Weights of a small transformer language model.
Architecture: RMSNorm before each block, rotary positions, no biases in attention or MLP, untied embeddings.
Each number is 128 + 32 x the weight over its row's rms, rounded and kept within 0 to 255. Layers, rows and columns count from 0. Numbers have three digits each. The size before them is the row's rms in percent of the matrix's.

# up: layer 8 MLP up, 1024x256, rms 0.145, rows 453-499, columns 128-191
# down: layer 8 MLP down (transposed), 1024x256, rms 0.152, rows 453-498, columns 128-191
up453 102:138109100145141136139129092139125148086081125107113108170122159158185108112136150114108145082154133204081130152110085114130135065134071080098119147123083137124121141153113155079133078100106108
down453 096:155151151117103134135095103202089135088088142134140202125187127145134099118087133099136124119122113150170097149120078130120149140140148104119068209145146117106134072124168168126133151147118094
up454 103:168161126141149117078114166126103128084140101150124127158170102089159129155178154090144087171086115139204126148169161100124114099143101125109112089152159148108117156096122187125107109123114113
down454 104:162122120123095061121171143175130128128126102178118116143186076124149091104130122154200094147125194149153129148119131156117110083084145168104126083168042121124090086040111138109133108147167147
up455 099:154092109167112103070141132147093143132102060163175097074175058124114141136214116105145062209139113128104102185098135087174098132139135118138144136156181111175114136119146195146154090124148122
down455 099:090140124123083164189069084163168155123172123073154158110095158174174081157117194200109118113088139133152144171112178156142131130102147103102091079159121080085172065108188100104146079176104214
up456 098:157156104145066118106132132094114098113104106139098100151125188105138070123102179105137140091134142193152144122173079166112088161110137131111116123145086143138096120140124106107126095130150152
down456 096:129146106127154138136153176097129092084099091060167131204189170145119126127166183126138092110122099121124086156146140137132121122108147144215144131157080128144157163111111109163123081158061086
up457 095:105163121090191112145110145112147163105115094102084217097154134065164113128121157160136101091159045141168057090130179078175108138111101162094223108130124114170196150121118125105136067146086164
down457 097:183096154121143180147129127138094144157116105123143152145111123116162151126102159164105160107153192143122123116108130114113109125175083108082116043118147148094174158132165111092081075109149117
up458 101:107170119117153115092129090128144095132175089104115200138088063131114163056187110138063125132123148057167122118129119066137098102080178123134141079168145145151145100176111149128114089137171101
down458 096:104176089133144174095161174130141193131162072097088148086139086079119126124115120140175190094127125112167095129140189184104218090122148143135094109132131105128152095164119153091144127130130140
up459 100:085118123126151110077107123126144160130129098205117143142107145119126124066099133079158100129140184154102142098100139094110157174106210076126085180173118153132082142132154090128102126186116067
down459 094:144110128141081108136091133174154178162119183159174094128127070105110125127119151133149121136059143150165085098106166189153130133113065114121082210078101154153107138153106138099143174164109165
up460 097:098157200102096102112136083141099172111123073151123169157155081134143095121133120108087159086104088139125126158118080111139122138107137115080155145111106124090073149100066133110186199131141180
down460 098:089167125124170185105150085143134132124108133162122110133141127159132133131091159104160142097156153105082113175134185153163119138175090111174138150126135079105133135117102090123074157116096126
up461 098:164121156148148076142137195157152158135167114113146111189132144142131143113110180040115149139081076135127064139140101183140159099114122140110194159099159144174174121149160157145083146090094130
down461 098:160129131119144087115158186121188168181170145081132157152134126107127114108096171092093117134118143075106063121145192105150151132115129152165116138180131093107096177128175124122172161066106158
up462 103:149090136093120100119114132143125068178152122126144181088166094132136123107199173165118101141170140133161143096163107158122137162139183150146174064121063144099089143134108095106122092124088060
down462 098:127133116111169116166173104122182146178148117100162085104098097102166128110109091127134099103138125076086145121135142146132137116108048103099145181113102118135103159116126160112135133069173174
up463 106:146153164118126128151184158140135137142156084068113152135119130111109159079132174145162166141132101166145079130207115135105119066103109176061096140143137164112204154134140096163166153159111136
down463 106:149100139159137120119119136116093157125188128114129159150072164172119189045101117137146114102215135135083115172132136072129126089159138031081106160160125168133208100135142128143088200156127103
up464 096:103148084084081131131164096130109137170057118117130122140079133142105195147162191079105163128180133078132128139117131084138093083123196143127126149112090138076184137198119153103179139067141135
down464 093:077094125180112136123078148153133156156101154118146125103173145161201109122100083183118157092089116110172135120124154138178203153150107123119016111086161081111085156122132140157069166173131184
up465 084:098103081043108177150149157101163148059176136161127114122135152077177120106111132120116101111107071154083120149089144144135126132122167155188156146104113113168103118097122107148110067113077173
down465 099:177098144101096081113077153071086132093102136152146091144181161116121145109176124111106097122093124136142072104142059108100149089151099145122083140145093086107050154159118126143126103090079130
up466 095:041115205139127136186143126075102124086083133072084173100116117079134079117102111118114124168097115147101119192187121152090131143114108192161117143119156090189127184101068154135088107127114130
down466 099:159150120164044132128114090138092124193096128123142102119140129148070131173076095144206113059053126122066124135105156176185135106127194167107100114156116136131145077108145199128132147155083133
up467 100:129113099152078146142101154108163188108087125149153098139145162140082106129123093088136127143105078146153136139039158083100107082106120111160103121186128131142098088056126124145107145140099115
down467 093:096113079067065121168192141098138145125102186170158132118123150123105182120105115156119072117205126139094146101126090188095164066150087131154110174090124143110127093143153156112122079082118108
up468 099:170156142172127101061168084119107189135126145139072152161150129168116148119151123131111122078124168168124109164122092104139145091110109152116118126162057242160113058122056155144142186149112093
down468 100:163122102104161138106145101149109138177140164090141178150155135126130137108159090082119140203150126090173143136171157155111146101119158141171145126110146124056153137113123146061106096189119166
up469 103:091116111176146146067174132146094096160127083108157049195148117134095107108227103147115098137099092158151206140149113175138158118114137132146101168150131151116164082131135132125147116110084107
down469 103:140159129109125149156133151124068161153108075113120120153107128118156147155139124117160107062126170129131133097110123167198126115142117183148147128136139135123135132159096094160114100138100096
up470 104:174131139066075103082150167131122120087168111184082132118151059165178100144130100089122154067161109146087142113090100156146107180125176118102176055162129097115168169132181101108108084172119187
down470 110:141225096138102129115115059099105090117127177075172135080100142137173149161160116092078160157133156164134134102131088075136136103104116143118092160145123127163096115139123130115114083128162225
up471 114:118137180148178170143106118143116140130164160122100143116173159108142090081078129128184168089108134128135158103106118102106094123176110061128112138171192104093135081128171130122111143040123122
down471 123:122129128148100165178106124119111128129083212161126168051166069105081136067136137133155092107119112083172088152110142103092140075124107090141076149093207112110145119145169192150098128051128121
up472 107:133090042073139108133123181123155149115056171134162110121144088135169198127123144119101140148111188201114141162157160060083136106145139098132095139135136183153159162130151126134105065089144145
down472 103:194097054100146144172154154046131073130137125146137125126154157190199087192107143155120152107143145125148089115173104110136134128104106142103131112121106176118129115138059144159111134122238169
up473 094:093116124096158131124128128076176158155144136098138191100168165108103140106091148170131151140103216189140132130099149153108110134096159112174142166081180152158123133076101161120155162136123169
down473 093:108102135155091082171139124128119100167092134136138116068194121109133145105146112190130178111110163135154132099057146202089142101087138154150116114158073102140122104072074170120197136098105160
up474 099:145125156164092112105121133162144151161112127098060144166139165147075101116086094139104110131111106120125100153175104130138110146152174175104139161127198163115141153146132127004132108165113137
down474 102:155110104129111151186103109096130117144093158132118184140110188153138141080081075147068084102114141148115114173119104120091160151108155146087152091099170104089107158094083134142122169152095132
up475 099:111121096126109110084133106085110125177179105121104149162043142116152088135184175201122136146181120124142152083110123135108057135168139119140109065131086124147146161085103131072185123127152062
down475 096:129065103163163151130165116121163100156127198146146116102119061190105118128121132181126136160078126128127130137080074167122175149093100129103159135139140086148111105143105167163099206083138156
up476 101:139114138140120170175129158165121100166147136163130165097128100068074089127079144114102109107087142117095134144108104136179060127152162128118131132038142133123045189138162160157140174147162118
down476 101:107134109138116113148154162122132140153108107139114125167150185102120167166157110114107075116218150116104152212140126167142186164108120117128209091207150158177069205056115105124142166122182125
up477 102:140133080164175143150108133126145075097137144128118144149084115118122124134173074132075143162124140141134180239163119077134173093178130120111079160146120175142076083073138120147130144211108098
down477 103:094107128091152173138103084147190152174182114154110188166117106142114110101144120122120136151108086124142118114094097117073107118108126123139077094096117115131201116127102115109142185140157159
up478 092:108121109087108117163091141167110126137175161158125146168105111108107144164128143188122111126170167209120142138120119098133175196182126154098148142055084172111109110129124107127116118145144134
down478 097:125137082090134144146114153162163155120176107134176059116110168108133071141086131127155132139116145139118131149083159154106188155027100119078142091131121110143171099186171118153105100148086151
up479 103:170106081100154101127140151092163154075157111099132069153141061150164164081122034097121175090145199133209153121082109142120143131117148119144129136180156105101188187111137160134074111128169131
down479 097:066139118160132130079202128157160134145083074147096105134113171117146146121114133100125143129148130113153128204126142118128139143130114114102032107123131135097079132226159129135130128079110153
up480 101:178132120067148128158092095103099087179146089129132128136155108112149150106116148194108112103120146140189113183131158123147123158085085088155153151083119168144213090111160156142110143110136146
down480 096:136103138151141099019096116099155125161079116116104103130144131103120098220140137132145095144185090092150178151117123100064093111139075155138135127098141055125075139131171113113134108148073174
up481 102:152121114101119117086090095103144109076124074159053168156168091176081171100112126201146133115162116139050154089172196170186157099192158103115174138136068137111113086125103146119164112139086131
down481 094:124131150128107191114096088108120119079165047167149097084114116112085078111107117140185111118107115096135075162132102106104196128052150127089129162129092121144154084100122122179121150172098123
up482 098:144104115071183186133117152097080145154146160128084098147141134167123135111144107155108169156125121088118117134159078173153113175150113105186125139154097111199096164183158110149162170106151171
down482 098:108114205086157124090159159144135178117088099099123097135128194122121131170102107175115215088088089130155103181190159111144115098088078129122102156147110101077078158164172157080143136098074164
up483 094:168149114152175138159096111178118128037063114073092207081097109136128113118089111126162090161109106119176140123064073075166114103130076151152105096152161134125113131132173161081090082146129132
down483 099:099097104123128136121132129142116056138098126153139097100151138144076110139123167201165198082109079140113120148127157168152176137175129088192162115044162141067107133121164121177155113087149132
up484 098:123142051134102075091128148121101158093150141118116154126117182152150126097125130168106151139134173112121176126140123079128071119106139126116105120125146139153096161158153114081143127133097170
down484 098:147067091124161155177149116156083094087158093071095118110130127148110116184130136159139111137173104178174116190149109187106157110077145099148203134172145121164167119112075113172157105096080121
up485 100:114155154090115125117189169122172116081127142140076145105146104118161149068101114149096109080127081134133123111109128126150097121133093128208153113176148095180152159113139101159154156187153163
down485 098:109156160141144087163135150118107107088145146100197132179145120092178213138137122080113131089088145117160154126129138136128182107116119065149174169149114106133129187151139133142125108124147170
up486 111:128092125128157089154125161116079146153162188146147121070169126124058222122135094087166113086107188144120138125124153189130135134127154094152155089154175117142139115127051185133129157131186116
down486 107:216058137118132168196150125117092135151169097112165161084110130139116166148178080074137088099092106125119176135130114097127092085167215094104132113103119135115104151192150154128143165179122110
up487 088:157163158159111137096075098127103148093150144071122112149054136142137110107109098135077142134096126133114141154086158178126111134130110081102175178188114115165104128134073097096123130113100132
down487 092:133116129153120092210129153140114085175152086140104135147107137159079127168144131146130147169107108065115105180163147146191140111115186169143070130105122087104144142137154124126145046079156185
up488 108:129143138142112148138160107175132155125138168113092128139104155076120122154082095089115180056119122168177121115179118112164123094200144100137122172100148151097137144166169149098165160120170109
down488 105:138178101161156067162045098164111114092151093095144112180107094132171114108129120175106152124121107139124063125101114169113124114191178174126066114112134106196096065158105117157070127137168148
up489 095:072146109102144097156103115124123148174161109137120151116083168147138129116119045167119114093093108161107149172083126099119128189119115079148142103080134181143061103169142143146080173151143121
down489 096:128159073141132125099083147162133167138129124124135132128095146081109113148155060106069131088163126094158167096111145078092159115117146130118122127140131055143145137127174118080035154126139092
up490 101:183108132094127110087108094101170142145138127131143056151140136119104106128141084086102135155155113147224044123130191124107046109156044116180124117142102086134173157143113192098092161075111087
down490 096:128176152131108164100133113121136086084156174165119156136146099163105084097141100098160123158135111150107071117156117173114107208065101166114122183107174157129138153121126120095123159127115120
up491 103:170149140153134132100129106110139114146208086107118135114091129167131128153093082147087090109113128071123145106146136097145119179139140134102098021120116147104118121111145121058164117072092083
down491 106:151177144108096131171121122101076132155134172132081117096123210157123127131084141133114155120118111078104086068186106113107112131146120142159135128159147119141098105148069137148123096103117133
up492 097:149132153145138075137172134043076124129163091105131115092035146091132168126110143146145093118102116169147092132199176156149153115132164146120129097139142118159108141172125147154120104178169157
down492 098:091072176140133116146161131142088105112089171057120083183119159080160134152183167170128161181166214163143171120104125168150040112138112110177173106164140159073186118109123132170046130138105163
up493 106:122093110158122146139117160072114161115156197119131112106124122134138127212137153099134119153149088125121158170143174134130159121111151043109114126123115145118141163100172085077147224066161119
down493 101:085105105102136154063158112073118127106171127077117114083140070125095163193089175185114116125146151123123152105048193124080153065136087130117109127098122152117140107097096164150134162135147126
up494 102:152078136162154102086112145095133135168102094136123075129111104180183145140114127088054126107128157137150157113134146130158071171107160155102133124121167174169210116117104164089122052116120156
down494 103:157132088093091161147095169108080159061103182156125122099064077092179201136164107077157178152119135082170083106115152124106136114114161138144129117106141182119089129174184157145128120119139175
up495 104:121076173093095098182140155077047168141127114066120166169127076169091159166106106136142099126123123123119148162153170117117111092130113122053148126119195097103176108151177122156144094155106122
down495 109:159102110146115170096083119078126149067089157135067125214144141112111130059165188134178140136123134135118146129123136161101132182104108177158128082123107102142127195057108124089154137161082116
up496 096:115128090097135127143119119135163146145088156083089064104107118122098158142118100147093087158148152089110045188137107118092152117145048172141112080137139181123131084125113137139195090128113125
down496 104:117156138130086150135147133172151139144118167165097154136150149151143120116120117121113142109100165107170163112127000142175135150123092140118175162090117094130167158148127131165107090151118176
up497 098:138146069117143153142186120106129149132133122205180136114107153091171108117079090126177163128124095122180099148164128140051156148173084107098099140113168113164156124125132089196149151095136103
down497 102:103078178112090140156151154194147148159137153132101072103045089183118104128158156107117143115193135063100083089095096143109101137082146110110191145174162134171127114146141081141178112112111137
up498 098:153106153120089102105128149149139155231036147164107124126139164050110138145080130141149134086099150154138127172045131174148107165148153137185125140129234112074130077105145095126122077146165144
down498 098:160130144188146127156145190167106129162119160037106132098117188084081092106050071139164112116176117126126160109131155080090102152105142135219181090125130159131139086125110116180158147126161086
up499 104:104134163110150128139137192127117174088174128104126148145063153170121166108142075128157131113098041102180110142120091166099141114122180113088108127079117136129142142137180117147088111132187128